Weights of a small transformer language model.
Training: a variant of Muon for these matrices, 181M tokens, 5521 steps.
Each number is 500 + 25 x the weight over the matrix's rms, rounded and kept within 0 to 999. Layers, rows and columns count from 0. Numbers have three digits each.

# down: layer 10 MLP down (transposed), 704x256, rms 0.164, rows 502-518, columns 128-255
# gate: layer 10 MLP gate, 704x256, rms 0.0828, rows 503-518, columns 128-255
# up: layer 10 MLP up, 704x256, rms 0.0883, rows 503-518, columns 128-255
down502:487514508503544449556498519525475492508447513504494507508514560509480486524498484506515487470519501526488507497479516503532467511538545487548477489515503521498467461451537472478504561514506487480477527499518513489474488496511496510525483483552531499559510502525487520488490442533513533460518540533446486477481460522571493486534499517487498481514505496495521459502507519484503502515489
gate503:478514514516473496511466476498490512526468522497507503464476505529521480551497458509466528459526498507503515476505522464554500476511507506512479512498477505487473455566468481523512512475521515590489538522512504489481452476544537519553461482534479476523500515529499480506497488523518481513525519527506506514529484510468509511504527490514506537557515459555511494452508563490473507508525
up503:518490518500511510492506472497501525526484493523487528522520504495526448517457503537491517476508531539511467467482500485530494486494533527496501470477518486489504555507506489511483534466485479491499482510503505509529525477482526518445474514523485476448492477493502523530489485519498473489505481539523477535524498540507463531494526544479498518509484456492473495476466528519450515554506
down503:464483500571503435527469509506515442561501514502515493533480510535531480468502542510509478499472498501480534492517519472509506473516520514477533524515488491488492477496500533473543481537504494493459539545502503467476508550452465512476522501518500484514535481516500546493505488493479478479517503512476491538549460518496548540492531476531493525520512450505485460458534522507534521469519
gate504:474526532460486458497485519502487460481468458530521493493522527488478503495493475476468495525518555530490478501477514497498499472500473469504491518476531541506498502494540464492502508485485482527501489496524573516485495492496518449484483483522484504475465493495540442499465481514506438514544506477498468495496534506469477490489502452475477468473496469453484459496465527495428498478489
up504:486509495510508507501515512509488479440467538444508462489507515491443466542498514482488471521477456498542461505481428445493457461505497514473482504548480507503503503537507476518468498446455521482488450513550508529482478517533482539483551476522469506512491513519519499485554512475473470472468494486486508491449482501535502480477447491518412493522527507490488457492508474549491483480439
down504:481486499485470475548472508485504530523527494531523491485487529513532490453520455527456549503518518540481501513493538515478543431498527482487531533475527508476475507510495480493487503513465512513489522511552511497489509468477483462486484484518493491503517523481488519478447477531536519487527515472552465488493528494476489566469485508536491480474510538540485507511538559511480506513469
gate505:468551481537475496533475500467549534504503512496536460488518498469513509500452567468503469524511522457491462517516548470517506502504488537486478520535482472515535496492487514494488507527519503542551476517471451490479521523534531463467497485497500490493466496538522484478505499520513529473480485564500477517470496493495498481491508468451475477512521519528460492517548467484488509504527
up505:510481517430478513556503492490531471535460514497478481494522507516514447525528528521451556516535491494567476515490499490499498505482504482513447505496492487515510468477518491502476476520478532494538468477477489514494515534476500458523523507488461562530517550492483471517454503523463495462540498527542478458519457502487524509551481494460503515473463479564506472511466490548487541509491
down505:483474502542454473471471507454511464492497520501492508511492503528518538481514489479499457500524529494492506516517477502498515490444460507487533510524505488488536526534555517464552472519544468554485537497524509510474493512504463524509511464514471483466475474516532519519492457506513521489523495529466490484473513539519515502488493484513538514481530516469515507485524502484521519493519
gate506:579487488525489516493525560503500488499468518470520556520523512508519488501500499526479489500464489459436512468533533476497476456499461499471538550470471508505508503457489490493522520459470545480474488469497487500496494458479522503481494511524509542524520522496497480498535504492536496504486505509523442518513518472478481480525482510502511510477465534507525512471477475493511558536511
up506:486494483501527476529495502523501520504509465560504485490438461467506521489514502492501476505467496489496466491485537510508515515477505493542477514530512528525484498528503517474455444502509485492468481534489525457502480496523526504462506485476503512490498467514495460530478553509542543494535497466521520482490474504437447487529474485521481508518457503492477511525488520492517498513507
down506:519466495516520519477542471505493479482452552502467485508471499482515491479544523475484502495527516455493541524463482520504444500488492500490508552459471447507477473526475501455512496454529516530490521439539532473520493505513533528481511454491504495492496508505502506490542477552549503517513471496471487513529512555527486559549450518530548499504478516490490480494470506440511505541522
gate507:500513543497473455499495508472551512547452455514537525531518497536509519495488487460506506516563553457543512516494536528530549469477505500519510489469492533492544510492493494547459501489538509492491478466519456491543543449485465539491495496472511486528497560516520488477504480497512489528496524495496493489480530495474507507561546497506561494506489492484505531456503531474509526486441
up507:504457463495500502532498529525501528494482555468516530491533502443472456465462471527476549480463502498510509503537465486430465541504480501508471483469512553437476522486494458427470471529496494488478499535464485511487509518525458477476502470565500530514475461530490472517539494511512489512471453497516485490500469496469519505501530487515489493489505512468498471497475509484449499479513
down507:519484470497547484469491462457499481533466492478515517494522495508475510494481499508541513478467493511504556522492501469481482535489513500499487523481513528520441503515526518551516531489510477493477550494484512492478566498483489512511504484519506454512503489488495460491523510469459488462513512539493534504544478509485517447468471532506477430512528504522491535481547478513532517484510
gate508:508480539474474486478503489512500534512515490521515462452467517499478452503512476474509488458500473492449517483463473487458551480523491534495503470473453517518495484489515536528500506495454511471477471514479466502525521472526530489502477517497469508526539473481479495461515504505506509489482458531520543484475498518513465521530490495486504491525538517516508526508513454570490474553473
up508:457499469507482531494507460453466516505544557508492514455513480494501490471492467473472494489536544489451500495498465467546524528553520477542539517472487540449507521491496497554532520490489504508517477504521463459521503520489500483523443495498504514468471477500499498484524510490507515557501517541528517488543511467498464484475504506545457484510547506523506488510494501486491493536480
down508:516515502509566510535521522492515461538474495484514513481543522475501508511438512503493510521496491497515469526483527443520506523442466495482465519509460503514542530526483469472524509533508481488500478497498492489494510517479469513485483489451504502520509531482460503482521518474500483564508516506486482532495510498462477466556476497495494490517511530473486518506501525487504490475501
gate509:456489511524470505473511503524471497484527489449489526483492544467499492531456504497458497480494526536481486476516527585476508486489504507468475529467496519528528530508521478503497517517471529530497538511478524502493512513528517493483489490540448505518471486512531479474488461503539473511557508482500519548482528533457481529537545485509499472484551505505481517454492527542526488477518
up509:507450478455492524482501487493469492484460580494503482510487520537480503496466485476478489503501538516486527494494530479488498482474501514516508481511501518471485513524504480482503500455502510478514484473485532489448517477512494478512505539519512502457518460554474475466478484515516488514472509516465514493495491553503498501519529474461482489507543534468508529475533505505529507453527
down509:470520542508443524468504511540516498512509486481491579459525511483559548504548524518507529506497476514508533514509505518488526528523487466506496508547480520503521545503491517563500541527487469484523508505490522472531472510512512527482536506520499483530482555497488510518466492509524515526503514451482494455492522510510482525472465575520475465544477526472433473509467509515496491521495
gate510:505531490482508502529521511457490466478508482486499502515469533548488472512486508499465505514506499548520474492490489489449532498532471520533485538510485552520534531527535494480515491436482506475493515446496484490516472488484480500465465532467515514499470507486519500505477521529512507547504471520571460534530516504524487519547470506527521503451486508487518486513470479465493496492500
up510:503521477518474491491482513534512495488450511514489477479495516511474499478507500500510462472437553512498512490478480535488523487492542526512504466530462479444510458486472483499468491514514507482498482468488493449510475496484452463497498501498462506473516487512552496495516491475468516531478500494521497523510501481544486520515522461511507467513486502534491473507533483552464477503523
down510:476472483466471475533503479497511515509524498509502508503503487440505493550544481497470488524501511530455491461521446490475469505544532509498509466485482505567458471513504493522550472473539487491506504484533481527457494531482513469474487503513521487491539502485471512495545485492497484466465459484493531524513474501515514480499457511489536488518527515484508522475461499542509496540499
gate511:539438513502479561474493470525473501507523521496503485542499529527496494500519507511507489496523477466487500474458486541490523455511468470475459468511528495506471475462499554506491504449478537473478495503465487480466553467532514531520474496459461502535516473512543477496493507473545466482507498473518515468487496513487486537516511509504457499526526477541531532478483458493491498497501
up511:506528491500497522501530566492503465508542520527519500517481500490492493500529519549498545513499470459508517575550510500499462507477511521514481514488570513499472497517493514473506491435501487488507513487482508497509507505497517522505534530496495512501478468438501493498496479512531527504542462483486539479500495481474511499488525490435467516483481496518530531520487436471511484513486
down511:488486488449507532542492529513496513513495490477514491469518553494480520487513500485500516506504519501513498514513522533486513486495480493479501504501422456501460528503494495492523513497534497520463507512513443483529487556560539511458498520529479480520498542489496532501500496501468519530538510506548482477568463538459518530510502512468487507492487484466483493486536510496470519514527
gate512:525485507485510472456524507503496488464488503501487486466496516462489513451510515510480521499506510451489492461510459472498509499534523503467478502487520474496493456527520471502490503501477504470518544510474479538479528468494503487538497511541485519533444481471515452470501516494523509426485542465561515506473468538486497466488534490448428519501531540492459485516535490518457512441471
up512:479475504513537488477502473495527499510522544497496510561463542484549482513470491551527440467476534486470513490487511470513502529504498510471512492524478492514510504528438528487472529486506481526479506487489470537492523513535504488533516522540457462462500486537487480519480537482509515487508567541546529499466480483519553513521536501549522523487518507496494479493505543500459499501517
down512:511480481493489498509502541518477470532490501480544463498542497466441482512509497478502487483513499490508514510492526492471522536520514495459515499551498486501541457511498453509531521467510497474489488530516476519485473498456498537505474484526469499515506534455448534460487499507543505514537471509543484497484549512481536509468514487486529514490473470509519504497484515459459488481470
gate513:465506489475502508515495517513443501453481480440491491506504484539513516485557479493484543478510512516496492502510485508498504509493489544507491536490545505535516475517518530490546473490464507504523498508470547503454505523482485542478504531494473460504516486504517475530510518480499498540471468503476500483455545515489498497538513464555478535480497494527491505482499490474520527490447
up513:498486492500528500526481531503444490514514528469539467488503465465524487497487517492509524483481485473507495542520468487506510490469522508527445485479504523503503483508516488481508518507518495542524461517478488465464506462488487516474459534533521513493518536492489476529514537508521543526516561486499466503439499521546504474487484490503501487482502462485478506457488527454477473491481
down513:484513485469471519465493469507509470439529476515501524492531511449523519492504506490505486488502475516488472511517510512484499496506514494513486511516494471502489549499449559465458473524526513483448508467490497506474511552472488507470492514482509495551463515482477477474535461499559492486463484544480522552487532527493531518479465541553503478448485533525533492495452508509490504508486
gate514:532508536478522499501507520527498490515472511494509460543459533535521518523500479508474476515471533492508499458504546513482548470531482468503507525495511507550519506470467494523474509495528528447499529528495520486500523515502517467500481494524512501529501533451506515515488483471483484528485518489467472472464529480479520509543496491474527485487529492514493481540519494468479486491533
up514:481515481491534560519482480447494510506467492505499508485520502504483561497532544554474496518494491474475505476502505506488493511501487503518494506505521481531511521544449516501519541509519456529463506488497520470512522521509489482454491506459492437533536499465485478522443517505520522515472470493490556493424494516538500508429502484556522510513490511446544512493484524504520468498515
down514:501542551505512505489508499541506505487460471498458481464498522514517455488478495455535491520477497530499469494526500519519471514494494510467554514560481497500502483493497493508483485453547476461436516510483531518508540503461479568485485475518441530507493478542485510527501513492520490507518528515515489531507522455468528488524491497493499481497481521488474491486484503473489519533524
gate515:519469486532517519517528532519517500509492510440484468473442524535526487525525512520505533520523467519505542523524487456522486538530501512486485502532497492481486514481481546539475515529524477489535545501475462509510523497488511487520478443466507486509474497491533550532488513490506474534494512468509500499478468440505489512514520496432519478514505497509492491501450531510489541474475
up515:480492514481469523488527495514537462461476538520499461515518478487501534514452500495484474495491499460502495509483494488481468494485513497537466495544522497482500495525511494521499522512510508468429497536502499524522488477494493517536506483543477510486489512481504498513511482524514467513494512492506501537547504491533496510517562509503489478471528521536461467476488467481488505491500
down515:498485501478468517495519500487474493514489500497519496478489510527484497455511489495496518448522464511466490499514484513506531497530464539541526472448496497509471536496565520459487470536465537529460493496495506419506485519506508530443516500512470502498505487469540463531467491527493487524504513496499502478498528499527499516516504516519486495526481495484506468497532499500478489462459
gate516:469454531516501494481520491499506499498448494512469489529502459488452549506542523498524473496510507527466479477458467520523484517554470525536492494493494485463465457530483529505528494499540486449518515471499544468502483464500529519562503458488487473514502533531485492475492528486518514506512512538495531485528530541483485502513479489464464443504498465493465566496500499490523475464492
up516:423559473508494483514471532519506545478440489501494509504552506529515528500492545500493459511532540508534504445511498498513482477495514522511490471532482522508471457501520498498487490526558511506499510491507516473508518475473565529527520459487485504519473518546540506492507523497515482503487484480524476494547516479498473466530518493519468519525505518481500516453505476480467512430464
down516:547507532527534490501470471498484526480516484470517521529477489508522465488484581471479556465511479497511513484544472486497515543481452465495484497467506488486480504494506476512470486482469537488510434513512486523470471517482494481444501503517550547502517541515522443510551486557473520487458510488483493524496500459538498527512545530548520466466500482512507504515492440482463472520519
gate517:507481492470536441460504493541511512489528482448473492464467482479459520525523477541503501508476500552504502474553480469471497508542514490480513481530485501455464548484523499489563518503524508454504517521474482510538462490502496506532531466533496513481472515495464497518531527508486465508485521506510527483485505490497484505480523542518491473473510499491465472523498485501526514548521
up517:545499508529490551526495498486514519498473457482506504502482579529471509533545519522479498502497494510493488527494502466534508473486437480487505515474503480495498459499502519532500511501471478527495516518517548485515486518499545507507520514497451488527533501531490487506484473507465500549496490523489459503455474489523494524533504496530524528494502481554513497462469510466473522489490
down517:504488557492462501517477522468513482458527516527505491532529485535475477489505468505507477519516505506509489471509555533519535515499491500524479531465446484532521479548515473527518512495453467499485532454535495491484507530510484445508511553480494494441520509488492496468495524505557538504468492480475528544520465492508539497463491553509483533470479495517490506535487466432522441500483
gate518:499518515523554494526475508503525531483534486488483523576542493460511483506503544508475465526523493490497470533524490476530512506495489478509529464485488441499530520523480546486482539504512514558504494502469462533497476544488491501500497446510516492500473465501516507476471502487485485485504481533523491529453470480524499513546509511500494508501534518500446517516548512523534512543514
up518:511484464499458488514501497545491490495496508523456504523539505527512490538506483464491501479474531522528525488535540473513504476497472473519538490521509534463500513483487514498499511513488469486527536543469522495462546503504481494475546491491487477512519487519518509510524474459471515469538492572533522485479537491475425503506549448494476504559493490532493545500507470521540521492522
down518:507524467518479531490495516525525448465476496484466517506517475517493483549477524465499487523518550498518485528529501496534481469534524509519492472523563519496506474500455522541504496497447493539516524545513517505520515467469502482519511485475447510531528499511501486515485538540486460489510471525522522506472492479486494498465466435498472481494595466482534509475501474448524527469540